Weights of a small transformer language model: 14 layers, 215M tokens.
Each number is 128 + 32 x the weight over its row's rms, rounded and kept within 0 to 255. Layers, rows and columns count from 0. Numbers have three digits each. The size before them is the row's rms in percent of the matrix's.

# layer 6 MLP down (transposed), 256x128, rms 0.284, rows 114-250, columns 64-95
101:118170148109180090120122076195222146125154129116143107186066084094151108111146192116150137115166
101:109178170149122114139170188122141112172114111167178140156143097139091085155131147215098118140115
095:033136124143144106129099124129110144106152102096159156141148112100156184157068100119096127110112
095:115094159130137126110098126175138131079155133133175109093117169112150142068139106069128127114128
095:142109047167154119100092136155193140143105127199082097150111126145201146130111123138132144119085
098:152128141099108095205154133140109104152109116142099122177161158121136168085106087160106170163130
097:083131045139140145107146170109070101091197103086116132115125129101190141114162072143126137127113
108:065041168128131112153132101059076082110142080108193085137138092168148121098143099071107104138124
107:139120143052127149160136096119111156146101129086123145128199118096105188175130151158087121135133
096:130143024107058179146081108120124130134116135112118113147187100149158097126069137130113107086160
105:143129170106153099121129116125123095127090166111119136035089148130120159124134119135088148147121
095:132103114163105095188021103099098162115144126140096121124180141130130092120115102205157125103141
102:131070099126173120226147130151158141140141125162080112128149171109126097157127140182134159162180
097:098151185139128114131142135159103143083138104151146123134126157069111151177119085106135079118070
106:167148152129082086157140130184107139110116132160138121145082109097145103110108071139081133087138
100:139102141201148104126175153114141144111108127141191067121097096143126112138100124152095149184134
100:099097151154088071137145126132110150153110090131143058091094133133144145158066128153158139142153
099:158091161171137146137161138121070126136120132148069060155064117109177085080080096165119113143130
098:151129011132130163119100083127122144139065075143151092191113084155151088143146110181107132099076
096:142178142136119086148156072084164120143121107140150102150171088117047164166150139160149102103113
091:114119217117192098085137137133199091184135093137109211070116111147105121109168083100226141098132
106:130153151152058132139134168107134143161102152144147181202185091103085110115125138113103150081154
106:110161089141109105096114171114162125115065179093093152118112160190095170149101158086138124144171
094:130167121080131121179095125122196154113116117170047117123062137141147143103104132144101118047093
090:159136110095128152146154136151096117072143136098093110173109169158128180087142085119051163116126
111:147043129087179151141150110086104096146136113129124122108193093097111122154124192095196164097140
096:153124094094165134117114127121163148115106162129103163096132173069194106123138139145128184138175
098:133140067181171125084121078049123131122122131111165106112116143138098131173099073114103097148185
093:170098205115179177071125120125122038110124110063125105148136140130095165057098134065147096168125
107:112128097150178056158124138099107125143134131088092156131183149095157186145135132157121151174123
109:122180071108115101081120112120142189217139112141149114142122095123177106105114158153161135081151
100:117142102138079181142080091073155067154096115146101082147104117111160149081128152123214122143125
106:087155140156178150126141181072146168117123074118183104113109090121146039163128108123126111088126
103:113082114132181131087155171156196092127134137070154159092126139078093091157152089105109156095134
104:137142184090115174172140088071147131119129165159076130099132087164135075136189094159138110077130
096:123059075138102113166106114109130105105094141112134067078115125113155119120166161143126158136138
102:142107115093103142108128176167115138142055143133109093115079098202132102126186135180159149082076
097:093147128144143155126135102166105176058099122169165123091127121115113128140120140151122095134093
097:104123114063149128110092142108138190126118152123111191141149168053156144107179083135081094153126
094:117125082141137108114152096136145109139161131077153108108121174146162145138094160103144145148121
099:034156121135083113089100050121051175144175130221143142121072175152147131071174117114099107121138
096:137114111084074079117097129086091086127120077110141160183077177129186127103160149136123123132160
109:103163206162181148151139102087115137097136129150143140135150147131124151122128123145119161122128
097:108135127098094099148131069142103133054134195108188063104138130148151114139066149116134134121156
101:131120119113145135119154209124110149068137150125107106145144082140171072166132136083085143144136
102:094147080135106167089102199099138212137110162133140167083092150169115166138120061138098130136123
097:102093131095103104070142150079110139122096103154112138115169121200115136091103097075105068146144
097:104118076114096120181094110148132091108140125140227107109101149143135173075099181085100132068120
102:121123126102062207120091101117114141104121193093087090185133186096135119137144088167108097163145
107:134150101154171170098056083124110142153087153158145092108128136139069136155131154155153134171100
098:144150154118098162152158156110167144132107109163110145168154126130110091198150170127142134103216
101:112148168139149151217190126132096146123116124099133123135153140133130092117134146099209169132136
095:154125149144104066153113143134152095158117108067126112128123183147117145127072199101109065159134
094:161167132092117119070133118173083131189113093154166124158171142125102088090174144161176171086189
099:147138120099156135127129148186139103162105063072075116097104087141132161067162101116161185135140
109:098155089113174104079170181129171085205095137158124096103117155138099143152108132155183159172089
104:130151123121177116075086120076112138114162171081117191104112106117108132103124145193122116167133
102:131170105199078205137098150117144168133111163107100115098107101104150094098138114141121154153129
098:192137076109070122087162112106111087096119126112120116107158145143145115104115112131155098121059
104:179196228133085177114067117123143105114110114203196122094115152099118120179164095126171142120161
095:116152142095105139169075131144185098128075133098059089147091129132120134144131073115136151156078
091:123117254098180143101212061127135143134118099151160145086115111111139126170152113148134133180095
112:209145060085126128088108165124127171169115115110148120104165173094141095148091149218170198105123
092:121187242135119122188163182162147092151147108175139148102086124094117130113159109124101114164095
100:122160134148160097121092130170116097120118180148120151167127156120096120166079169174114099160167
099:125123112088103136110083178105101140148160136114164070164105137115138133076113170150061138161146
096:167077099103107158090128136164146162184182060161064165099167141136122098164121133113105096181126
097:172102175119110088095105146104177203139101165099151100095131108126134137120150164142135128074107
099:148104165111141128152225175136163125112141105109087158125034152109121089152183071094202149073109
095:078117048117070188114103081109134168114145086068151098074092100159145117117120092086106156126113
105:144151156116114076081150099128134182095130112094173089168091118139135184134116094144102123078128
107:109149094168145148147223119143082117084133091131163104148159110182148125129108112099148129133126
101:086157062132124165116122120117111162099121120063124149155158138143187158099107102176063083125105
097:173158106130183158131100106163129109104134131140185137138150159142116142164133155112180114110152
098:102144104120129172114145150174063162081178079154133147173104132128106136111161127055073156119131
103:117099209157116154114126100121075142091137131192128103095083146101121057109172165165109107174090
098:075194129124133116156131105114160145157135122157113178162139169161178127131117107071115087076138
100:132087083098176168065124119119098155045155125116140092107170126123134076077153119157073119129112
103:104170105191091148183183155117082121147121069129174146105134082154143166152154052175190130110139
100:147136158113051171064097184076080085172161141152198137100097139134128139127203194147139097095091
104:145148111159097183117181109148148077120109164138141105167170095094120146117077130146136176077123
110:090103063087163146119161129088151193173171116108123128159129153171091159188079185127074148118140
096:085089166064155164171103146095115128135102132109141138112102123112179133159124135140086205059080
108:133148116103134141140121113100149122149176086170157117122231115135136145136146103172182157088154
099:098136120114141149125069110124146104136130135173114115154090091106104082122086112098112146159136
098:149112122135100129129125172103101127103177119148147052133112115105132124135154044115141139122056
095:149180135167179122167161151114151143086106132162074052141105134096115144155124124144108102137102
095:057099227126139079073147125086120115160104126148114154154153099124160161072123143096142200107106
100:151087159074154001143121133167053128144132120185178106150126127093106077127118190134112124118089
104:165116208131110102123081092128151087117097143072118174127103136103108102190113133106115161125111
108:125075181134157130136118179167092121146061167175146107098136133160130144160163152122119132216151
102:103148098055147116107138184200185111071119129165098149141112116090134110124136115139049121139118
097:128137214133155140170104123101118091145103098122089140139201099090203129175115099083090139147133
102:111148127171133087185165175136139168063127123147155135121080140161051119156146136112123155142159
101:116131112120092138184133155122139159087110135125147082150128103120214151119105107131078139097093
102:150123201130051093129157127166081104153162146097155100155139122187117091151155119105168056111113
100:146131122156058132123126089165056123142124095080140146148104189122181106155097128152162135105121
097:157113171161163171161122104087098111144108090085177117139112117199067115134090136176094097180092
093:118134053131139121178155067078170108179145148105128169134127116121134139112131169126108123125110
103:153147081123149116128114138090159115151094116152146141111147140166109064151150123151185108108074
104:101161115166121110181110106155103120168143090155107113173147137187055154124079124102126146146136
100:129079132168100104091124124127110150138139156107162126075141093097152147062165152084137125096124
117:100108118141157089137176189105113159137150074106091118113141124112053094096164167127097163160063
100:150136154160143140143148136151136100179101038130139120113133103106120099127188123155087152101061
090:159170058158185107172085149136117088129111155093127138077159137126192139136066122159121141147144
106:122114000122189070131139097101118094127190102152146179155133117044089070158153141097174138140109
097:089094163141107087151085127147115106115082177121080124146124094088131174121103135124079140114098
106:137145099150081147199136171057142161090161145139117115134098113089079117156128120093152113090092
100:159085203177132121083125144154092120157132121098088154147201123106165113104141129121138163133116
098:149079129151163194093156139103153124136148118167165171133165083116076052157111174144144138160092
097:183060223160128121077129075137124102091089100104101087100097136054138126123101104123152155157190
102:104142214112140132140124146132155142129081122139077152106115108199163161133082143153080102069140
094:122130165116114133175177113116022137121093111074079126166086169106088159079140136144182169135097
095:198157042126153123133170145051123122163120160141113161081137067130059143099147139074124144111146
110:135095119113131183129133154165116103151056186097092072174134150111104094114088109122099112087162
093:133140145117165178119148093153117184089132131057078183155147147170127160143083120081167114110114
099:085137102116126142137153096163130128115162117147164119126175119163148164139137188175123104071197
098:128141244103132113097055155097177120122125142147138176127156127110131125194131119183169143089108
099:187181105143154140139132115115145057133071117087100095101122132175112141175154105125110052126107
103:107127255145153106131111156107064152096140168157157117093148091102121096142107055104139128085210
108:162067094148106082131112125105139141127104125148125200136158171166154148216182140126051134108123
103:165097066125171117137153135187138068149086140096099128145181115117109120084140100204153147177156
111:117158038135142166176084118125116072097041089150128107158173171100165146086122133119163105166126
102:116135196129094058145118108111123109151079114079143210099116158090083108175120135139157085125096
106:183077072142136141099115082145173115148073150115164159183117090128082124067144154143144107107119
097:167142145140111087159081116194096145127170178089078112130138103188132118146156103106175140166132
096:094091236118094168153095146141129156136120146113152100096176114096109094099094106103135169110058
105:176071108116121150070147153075147106165129130098141113089156130118176116095130123120199156135156
097:151112149177074103062163076141165155106069167095144164105102173128181120113138071115160118116150
102:076200207160135079100109153137123120160161163126100158085147122165134090131122134142173065119147
101:179073188166127107089065146133108071137128134149146104120164114109095077139157112104185139144134
090:152148109138149139126210118130119137119131063096097087087138101103101090129123134086090126170134
102:185141194129129148172121150160178167148107135151119090193100072159072152116126145197091140126119
107:152149104194120140073156127168094177157117126160102133129078156107045142116170106093153161112179
097:115123113157136141174117162153088129077214176076071158178114190190073112192134103124167149098124
095:109153175129133150103183106112158135197124103167131128117157153119137081164110170148072126172165
100:140158069171161144199122096143157175139119094077084081104129079112115130128120166153165143137166
# layer 6 MLP gate, 256x128, rms 0.211, rows 115-251, columns 64-95
101:151102169206142156102111142094083148046149125068122136105112155080163144167099083113110113153163
093:136094104109105144108119167054168134109158148137131170127109129115133136111105152133156112122140
099:094114213130122140108156154171137115083092112170172110104172158182148104088121134077149179099118
096:151153157143128136107128093067136136139112097083093168139135146123058169097196194201206130118117
101:066079179176106100119076110179101138138133083112116124160127106173059120184129187139104141111175
100:133142160110091173098087136082061102140059124131119123132074127090050131175139159113080123086120
098:083059158124080112153131136068129147121157108137205098158144116220130126140088126065126129134145
101:070072152142137088134102155152113160140108187098101122118140194142089140194086144173066148120055
088:141164078175089175141177129142124074184132097109146137144174117133142196095069124186101119135165
107:101112127104109047183132091108062189170093085120121165143157145129112133152078064143081142133137
089:101151101137126122156089097121054185118179109168089139124147089180148119120190054233124152121121
094:126127133101137104118082146096120103096131129100148134123106141185099197128088079065099097100093
100:110105105068128159157052125082182170111179117155133153121103147148160090107114121159175115140122
107:157131120090105131094142141130092156100114135117122142110128200110153143157120110113155131111083
096:111180143079165165117138128115091115089154152115059154098136145090132123121119098148088107103094
099:113195118130119096170181109168136123102100127126111121083068155135073159122188102071175124088084
104:156121118110142093132163121168140123107093148127102123074194116169134051157107061169134170114114
102:179156093138149134043081145135154156185092103089102166130126094172123081172168166142147107086121
104:159132083191090122115125153116145075135175134089110201157135141170151100144117105178133137080113
098:131122124090148150130149126166128198133169205108113101088127098147157052132160137161155118141146
107:128164107173109098129147169156083058107125112113138150099100105166150158149077137120096065126115
105:087127137163147126101082151175174212091165094151124116096096146128125161103067112057098125152154
102:112111162123094111140092160145091117062159128075156103164168150128166182073124139108091106087161
098:187119139141135164153093162124080142175216011063100106119147155115134149090143185112070123090102
095:160210137139083092136107125163152143102103165112163147107066141166063126153153130102079120169164
101:118121182125146194109149136110171156112044139159102149128121121052160147100108088132102164128110
101:101177064126142106171121099151127117156072178179156130124154065109107100172108175155131133110138
097:135184138106134141125150114101130108137142126175134135157103196101125164167099126137084085104072
102:132123184142153192160109185177137134098157128049123144147105154092128087136056106138129113143121
101:098095116058145133172157101108112102140072206116105100142197146122115098134139121092164145118121
101:130153142177085173156105154116121091098087095132069064151084138147121155076105164117127107116123
091:128124126073086129179145094112139138154207112188099171110165136163125137103125165155150132138097
106:138108169167099119104120169133129137130135112162107143120124076138177111091120191195102144125119
096:139104114179112089108096159114150095168129161144090083133102162148157090122091167100116107135151
096:137135082133139127124123132140118139124130051141154160186164186129156127065110054137116199148135
098:155170188112116119150128143108073143153115141121142110115101120229133130096186117118126127121120
098:104111092190101147154148146089088077097151193121100137121079143100111153088114119107146159129165
102:046122185117107088101119163142025145155160159120094189047117133111127135150169117159092159127121
092:129130129043070152154113157125158104111158121120101154148127139153098144154135157131125165117117
096:132140156049131043117116144120103178129170171144108134130166176095167139061180155081126122108104
103:115195151158153138145116158125117113147071111130122154057143082109118104080142129094169155000157
098:113113139109127080118067146122217121110160160139128113098116162134164093170127182180119105113161
106:166141115151128143092137124174116124111138093059143140158083159070069138131179114129072148108069
104:169064101150094124183152137152111202127151088122143157103046114167109123104115118126147101146113
096:111048141130175116195175140133095108140098102119135149094161109064124110119040114073116149174119
088:134164131156096107148167109164135131133171098112121099180128152149149084173092145113076083152130
099:087168100110151120175124129182152115126125165121238085124150114194114162088130134066093138061127
090:175158073094099168130083150109069137103138130121058140054173208125152108090127159182083116184115
104:135105079155105160139073070121129091152175117195160165059084130144147114117084085140112142128090
103:133134127186114099171085154133156103194081125102129069162123110155142149115105108097151093167063
105:206068066146109130105107107087070123113213100108125118152154126146118090081114080160108146146050
100:108196129082126121146147085152100156108090092175154165135186122108090113139164108127139110100134
093:118139144174132156137140158076116113142086089132073136073094089138079158150126130133073051104174
099:108178171103188161180150119204123145090099150121104096130171147126152160138097160104153128117106
090:139109178164120060182058083149069121083109129122151096133135164096117122088148143119121161134141
105:095160108138125157101165144162139176182131119055124172122127139139184106122138132109128147139161
105:192156076164113166140110176133164150091169128133176140153141132094124119125093123121108110191135
096:128116116155106121152142113112108236149137111180068174147120138099147113161158153126124162177116
102:144179137151120120166141161151098165112122120207089139158140100108182186158147064127138159127185
097:055107093118159099091161101140134150120120134103065125094166085117146151157108117141111104155169
103:147030166109098121177124178147098142143125115162146074139120160143157134151086140117094131074107
105:138114124080120117158120109126116138091064122180110112128150121174181112156104130122115124058135
095:172152124148190126153136073149122160134099163167152103143082112133085114153163151102125176113201
105:120141141167081133090110102084115133132121111164069156100160104097179184140149151108096134139112
105:130128124152120144097087098138144148127145046154084140120094133106147123172103189194137155121103
104:090120129093107137210147141149144206116130095110121124098126121161180210079114150092111055107192
103:074126053147098144186145147157083103150159115093075194128146158056099161155170151113174155143128
100:138208103158083135105157097131167133147114132119157174136127119103179159052071083109104124168144
086:182114109135175096163177151171134144206123112172140150135127113095171154121067165124110085118108
100:150102181119133178112131116081122151114120110100176151084148138164158146246129094126095127134099
104:078139161117077149134122117135094157135130108173106153145204109132131166108089103135177088142067
097:095124104175133162144099148122106158070152127171122155153151158161084074087151089151063169071125
092:127120136216073131079104102105147168099115113081082177085161175145077111106153104116163122161146
097:141216160093162075072146151111145118084117154143120098139148151178105150133072099104095109177067
096:164126122148172126167134092152104182102096101111094100090111118115132104123152125210106148134079
104:123177110081164083110150113133135147177084140118154113100144121061130134157121080132158203151113
093:178141113158195106079155182127229122139138150100094165160162147083175113165076137126127115167083
102:153133102111090085155101163190161151086109114095115173122152107163125113105145128099147146125113
100:150066120153164145153117123153129086073142135113109101097156107073158137201087135117108109157126
098:130116127049124106101115121167097183107145144154087107146110152094136085128132154124111114086105
107:136164126137167090124143084191129171119082107163134057129061146110164067166161182120111128143172
094:103135108143095117095190092132099092168156179092064121128111144104093147109140159092146066181117
109:166194190162099154184170156104108146119157129102116125172138194149079130105191114111140166132128
099:127146143139143109161086122106114100127131161136091135088152148122113117114165085138103157083123
100:114127117112159054178120121145132092103099126124144110101134154133140131081111183109066116112164
105:110144186162109137142134099138163133078131117152104030145140169159136145127178155156159142143075
103:065089179110070111152133123063109153139123126189133101146189110085121050097164184136161178149160
099:128107078134115134105161109140075154172196138080126132128086091096078116095182101141103133164195
104:068129160143124185115100182163118188122132140092136131126168131137142141137133168134134137170173
103:130154093143152150170119193107133141123100091137139105062125132161116107195074086125112154140133
101:138121116140148109116133095144179182099131126127127126146116101209125130116180124113142154200110
101:128079143094165143168120044115111076148143135123106146082120187122135110069119064092079122090160
105:147128128113163124045101201090148083136088116115116096088111132130141119178091093128082135162115
106:123150069113122128194161178144141146139139121145075136122159108099156163125093097128167123132159
103:065117154118138155156095153072099107104114139141122116097053146148097168118155077140101078114158
102:084130126121145144125132139153144156171175147090140160161156123119207120182124122218076150158106
104:149153143127086106102176108148160086114167126171139118120128168141120125128154107122153122125119
096:118123091167097116060096083141180088098107088144182135148109137138170127109053106087084169115152
105:087104106198108162130098122123075141117181185110105105147114128161152143155095130120152114132165
097:094141108116142095086150117170095124144096179143099097134073098158125125149139158102156166161162
099:128116144155098112050150112096127115141078146138094178097148098141121120090129118103162142179164
109:144152153168130111131102153113083145097115121179122113090089079117098146127145134178100093087106
107:116085127103078145161117129085133145116083175174130075120113176107148189120149157139101113124174
087:116118067110136149079099132116063158166149120086097157108101093137194190117170177167147118141199
093:120107136165148172147171140114116158090153123168155099138125167124129188144072107108058132109149
101:101121093114169082157102107069149110114097177092112073113109137132108120142133120135097105182152
105:095134141116119194119093107106158115129113129134097112095079128125120162156104140173118094113058
105:112122121108084108141135123092160116123129167182209098106084119175091158166134148103133055180154
103:143143060147119162099131112133119113135132132146139145121164139091142080128164154117151148134151
100:100080130185141104112130115114154140182145094118098208084201074081097182177096132118111141133167
099:097159126093133115161104122130080141128151178150120099092115093176156081179088092126138142115124
104:119078071134153138168151142120116159143177091082125143146167103113187137139150090139157130070154
091:210099144139138183159143155108109149117115160112141113115136170126063113171143117117083132163142
101:093170122157122075206148098179110098123167144118099132128138144137130140177064119178140126057174
090:120094168159075101116119078124136189164118103130163123173153157108095087117077131089057100195125
097:081102136137081109142130103139095168142104142121134147108147127160106050136137107133137101157107
098:152134101140114175133152142236055116134098115135121120110094086132133137118126177119138147146174
099:125071082195112093154130110175094124088143123180076137107158104085126101111131084153138139106155
103:167154077135171092148121128112198088136156121112182170144113166149137138101126151144080126116088
106:112127142104118177104118101091129154101065148128177152132117137151109095089134123069092109091165
100:153138173188148104162123136118167095087082134176115115139081135149101121115113102142083135206107
098:140170134099164146113107153124143159093157082165191126067126175084067136094076134200097114087146
096:097144116146083147125132149145143148171160133134106103100128124092078148154095083139063092157102
104:123130109147159113154120126101173154117173149154115176088162156095140080192103137137116166097071
103:125140138161166091136119083095143201130169117135136167102083123179139189086157110105152124140170
101:157145112133163070114153098166145147092165129137125186115131098097135137133196111122132111124174
098:134097081156108212156116155087193118118117149080128107137060154161124180135070109157118103068115
103:128180137166099113089151074117146125117058140157151143101110128127133121109132032118097145109104
103:152125125069117142200088123162158171133125080144170121164126151129093149123192131158100133123093
103:113114121122055130097099150053193161063129211148134135101121104186089129096112177138108111144108
093:116090170166100077141165099186099114101154112125144098151149096098090141122131151128119068124091
104:126191167173139142152134155135070068140111125093116125111142097149142088097173090035119145113090
099:105097062164142096141139139181161133127124140110169082127133144151143117097135096137129089082194
096:119112155141120072181164120080139116086109151131123163183150177180120122173174139106194122142108
093:158146142182150096185147061146152096123110176158137159136128102148092169167107133074114099166096
096:169106111116127130057121134120167094066079124118139148094105169082114129167112092143116123116089
095:116108140212148161121137183101094108115092147135117170096155096091148122114146105136199135118142
# layer 6 MLP up, 256x128, rms 0.207, rows 115-251, columns 64-95
098:126217174063131133169113093183178131140109145149083135095178088148145099125168153126182101129120
099:143103192121110150127096167176125142119170117130111129119132136157092119099122105110119132186134
098:182077090120091166112116139169125076051112101153096136116076166146102159103117123152104106098149
101:133146168157163147166116127088113182163116154130144134159098129096124126113139124101181124138155
096:183099130119127083162140171129087114154064182165102120124086154085152188135141145111079107119097
104:121089102163141133129127105169167121101115183168160150170126122081152074121086155127185102130094
105:105129098093127133086115155129102118123079149121145103162106141097087123098099166115094107092120
102:090113161123220126071133159139146102114105107153161113118127115139104171176054061102109089162118
080:121158114107104103083045123115136159063136136191150117137172148168088105188159109067124145135139
103:170191102119127123118104078094139151064137115189169184102149154134151155122150045128094120111089
088:180101119121157125096040129098187117109078113092125104068127185124086135131121109161099065108147
104:137079104127086171158124146160117078130129115124177105145131095141188112199126149090163111126159
094:141137196121132128163162139106113133145178143096127157097162096132100108110093086082177140133125
111:109177121152110129185133160137082191129136089075108153115173087133118115140142122118155113104094
096:132131151098159143141068190158099128126122150101096167101150145084123123117145165157089114153092
103:098163089143144145134156123152139120095130128109103159153126158174117117107143092172078122132117
108:133083200116152138150105108147129138124135087145167152178113070114103156109099118112084212140146
092:164119116105105153188180090135138148059118158168181067166110145098173150124079119145112126120128
098:110093130073176149136102095145179166149132156086180051100138146126171139092170120115169110086186
105:129094132155130099142085150180054128072128194089170120141129099129115115102126197114071083119165
105:148146151130146176110092132102131035136146170173190110117130205112147098138137119159175171112124
111:106182165128065170139120148097154126164131138160089191125155122114139151148104159102094062145183
093:082158165141153155146105087156134169160116145061116103150088141108148147120138127134146179096130
094:153168121119146154071159136141165118088132163144177110162200106149139159190066070119158187114132
101:118094167083168130093147078138137127104133076106090140145100099161184046143175123104159153128154
102:149122175162135125094152125083231164166206138176151119146105130163136177172133147171098132147092
097:062162027128167130134174139099104096192140131104138114125145123163141136133121144204146119119122
094:124163119165159075181146163105118151143134142188164135168159073095138119122205131138148160119153
104:157118081116140084131056155098180117181144118120149154163150103120171159098154103095130137124112
102:140141093044145087147159160173175140122100102124177108142178153140173093091060109078116161101110
103:162083073134110075114147080085162085108146161176126092123078154157111098068156143116151170134121
102:157157146154120127142136111108162165154107092194173082084123082127119060152094147049178128131118
097:190102146109114180116086155109104131102098130187143193128130122091105121085094054106144161145137
097:135091191133111187079109143092118150137187137135119132116126100119087140165149087178154153042056
098:208072155174171125117114089163167129137115136162147096056128125109133157118101125056118114116094
102:119126067070160093163168126169205188066089136112190117143141147101114158091116071132091111099081
092:161096108143142083073135104165079092090160198159113186086170173136087145116151052136145119117102
096:114060133169115117119112142172123103098087106138115054142057106171060134159135162087103110069142
097:129103117123139128124130106153083183144098096090094117114139109047122147146128150121115219149127
095:047153127087185138127210105109143091125107170056132081136101089118127115139116117113120131133151
100:103165139171221115125118151158146110126105169177129100117152104111079121181118090139085118097090
105:125088095203109144125149110114148160167177135124146144135135104168145115155149082172118135122125
095:136170128129124154109094128198154193171130103116086152114145137131154113157125059127139115156112
098:180083093142091061133120099158117113173140116106191177075132080141141125112103127112144121145171
100:144117139144175129106065144085120162147205141167089126079094116142170130179105084148151109142099
099:085184174166155150117108135177155095151108087109171090126154115105149121064138135088095109110136
093:094107076138154128108137155106071171152096087162078159107162134092135097152120175170151190147181
105:123139113103089142115145078138143147147108143151160112173123142120104122086170083164135128124123
104:101161138108097181098187181138178137104114109115150106161166125138100141112125124142122171121134
102:187152192168064130105134074127142124135198120157089124178103121157127111084064146122142109161189
101:157126099112147122140142114146189127077134113176133124086084122045152102148158132138128164136125
100:176081133111084122115115107167133145115134131159098123114087101110122113172173116172151140087143
096:124111112108176108061154142108152111092113070126149161170130177145148083161137087116140164114079
095:141170104131110087096127108084115102118106128130176091156170145155161149141132081157084071123146
101:122100134149121120116115160139227121166131090066160091105073159101138146117113110176108118135125
098:151109122110147138156102126084093095081167150149165200127122128100139141067131119200164144139142
105:143137131078139129156033066117156163158135132085127139132119111176164104117134142097150095114160
103:125084136090146110153092171156137168124141196136152103175115142157134142162159126140101158172175
104:044081117138127162137161180116093091124113172083143140106187107150098088099087119132113072135105
096:120109175139128158179105124168161149131127145139153108101104129176131155164079158102143124146120
093:108178149123115090134113149153117095115117163129115134136100162100098209083119177165142139145078
111:182115081152073163060120164075147144138158113126114150186132154150144088171120142127211143113105
096:171136115143194173124104084150068114090028178127183114126152133123112105153159156119119168099141
099:151163143101145174114056164109182203148145148090166113126124131102135151186124089117120060103131
102:136142174157153087166125174119136116148150160102083141137117121125108155093162094088135187174152
093:149128111143112157112189099167176165103121164119192108170176236157139153128162141121098167098165
095:161118062178140136110157077102138142083155142134138141147086106147126129146140069124122140159176
098:103061073085055108158140059126151154096126126152143159125132093102073145087133139147153108128141
084:099119124065145152116122103092123105150155097104111122101147100104066101142119134135157133094144
101:150163132154142152094127131174105105098153097132138127174160173147129206090141155152147160109107
108:058140046191097117167109110106146122078137104103151145176124079136102130125116136091097175126170
102:142096126081040160090094124142079089112175176148067112072147132133138109087156163150136109164155
095:109134158112097083109106174099068140209124138136107114084134082106086092160080123147100184141058
106:129119106075063115073179152175129123093135203210070157137123137127147132093136143134091138119087
101:149075111145071147108118173126090129105152152151136127160146140144134141132107090119185122130137
093:092166116149067133145175148101140128132181161142098157093080121114212136170187134144128125116114
105:130133081160119131057103144163058178113148146155145190143154177128137078151130160112141117085130
104:176175101100169125152059111118121126116163177176131068111126170124172132117191165117118075105125
108:080138126154120185075098157093134114130125181124136080098117106101112104089054149131174135123138
103:180122139085165101102110108144163170070191095160106169166102181091140138122186142103099179096103
113:102085151135163125140097172142173102124123176107091080110071139106102084137157151166123119134172
094:120117102141073122089155132110152113122159122121097145135138163067104149113119134130096056163166
111:109159154128128131115080161134157116119060165148123104154048109116061146142066141106137140131117
100:140068152106119153166077116160109147114105132107103109130111106115111139181118123101091049104139
092:104128095167157140078134191145151169112120120132126126106075102112181160141180110113203129184120
097:153080171080170141050120086107076114108137141096193169109127111098104097178109122081069106105172
095:077177176141162088182100143112119164133143135154186107117128102130087087118165143097099175150140
103:125151122130176118151145089115103156136184109158074107084153114141151162113155202190136128163100
106:168147138126126191184139141104145107178070153136108104080196117124168129063150118168153114085041
105:062164058158141112128111149188131062112136126137098122108180118153104111100154122180053103133125
103:094144100069085121131151216137149126133142133113150161103188145120091158136057145096128098086101
094:158141117169122142107144121133034125123127111134087122147139114150139151048176127079145163155169
107:118172130063151123175136134147167111166117121158087105128123096167108147161163080089160119156087
103:178144116086119147128136123125137127094080112137186080039159172161044089097102117181059126170072
096:120112176134109177107145154152121137104153145123071105112123107128170117112100150130153161122089
103:143139082109159104148119121162070116102094057147091144145079136074158208067129151097114077106113
096:146150157102162108154186113163108090061136120168106096158100148092183101138163090102152196148171
089:082151109038144119096128100108087149139111118082083101119136104112091093119076170123116158159092
097:053156122147105136151165047175088144083093172099118112181157089177118108121118129097153157172125
111:120093098162123104136102130129077126168147045163076129132060087090116122130128140111138160195176
092:064121118088191143158129121100165128092121168160126108146075141110151107159114053111153134164148
117:153079090136123144109127123129142164106126144195126125120086100121132161171148152147146160098112
103:134148099141167137146212087113150074106117146177182111158125143123139108123130143101088196135132
088:136143209166142131186115109158106121075104126143157129107175161122099031125126092113145123125081
109:168104165110129121072134119130149145126184164158103131126130084095095090134147130104178127074082
097:138106161125118101089141079062134172219169134124146097139103140089140117136166132119123104079115
100:149137148131116136073130191073129078170112095104108133089086113108149119096166105101105167131099
095:119128145150117155133111140037110171104121142172200062099109119205065114182174105090108078148127
099:180112151135149138097136147090136068098113085112138064116155110162090193091147121130107137131128
098:169173158131146116124149091179076127191124147115090084120131154136138075058158193129130177073127
101:106099060183110131089162127084180122110127096138113123111142194087159180115157122160127095129098
097:158100110159111146148086160122094163152141089114116183102103125107214136139165124163132163132148
091:061141134169202103096106063121110095125103112097171110101141112147095137138129132078089102089078
111:084036163130130182137132194176095125078129119102137125171097156121136150135087144114127123109078
095:110156142126099122137066098157124103011157102069178138084142059125198080123109069152194142156116
101:118115178159171121087169214140073148103076128146095209130123141103150133164144116120122198130165
103:134115156146154126092181137162085141104108115091149143121076130147102144109146142073116115158140
099:143097146145040087071102156077143145149102151100125095157121187167108152146156099111149128122105
102:133096145173128146179163103137121119154098154188135158176156073134134101132112102121055117093126
114:137155187123093169087101135111101144137125127101137128089100160145139159150147139130109179080117
102:088117102160073162136082103106109153124145073053100127109149126090102103108133136118118114143169
103:183135095155157145114117156107129144114134067163165105112118167035090133111066182164084121109130
106:110114122095092074186111155167133171052133113121097170160114119128109098177138097088122136115121
110:107092118170160087076122145168155072105109172088093125145168121063165147215171155136110102103138
100:161171122111107144133144166123138123102121137130115157155093109124166124099148146140147152065160
092:136116159171158090087182101171091131107117143166095161127152136145111131136144126155134120205071
108:050163189127129109107136133150123115133114105121117099154047149110083140147145155094139110169141
096:085064098086161108127159109120100100103138160135093159178118144159181139188172131158098142161101
099:150073172147151158160105152145185164142167098184131133097115165124092152067141138131102156158132
100:129121115133147112105095165123146171102146129168141113143143113124146112124106119111153096103089
086:125109152119122145098061117112122156135099170127129039168155168073164109152134108146128069106142
101:112109184144110141134076142131148127108124175048183152058116145153078092184164120110126118089092
111:099165104076134121121144114141134225122069094171139051115155096143124115169142095070086127104113
093:100150109133102113100130093104067071159055109078155111138146032112105127142125156048124106124150
096:108156074109143175074129174127140159121202074130155077119140173119174131134117112160152133064129
099:144091134124123145099116165067162121163112148182150194142132142137153127112135140185135078088095
093:136099093164136187130147133144107153170155053141157146091183097091168122138187117166158061098100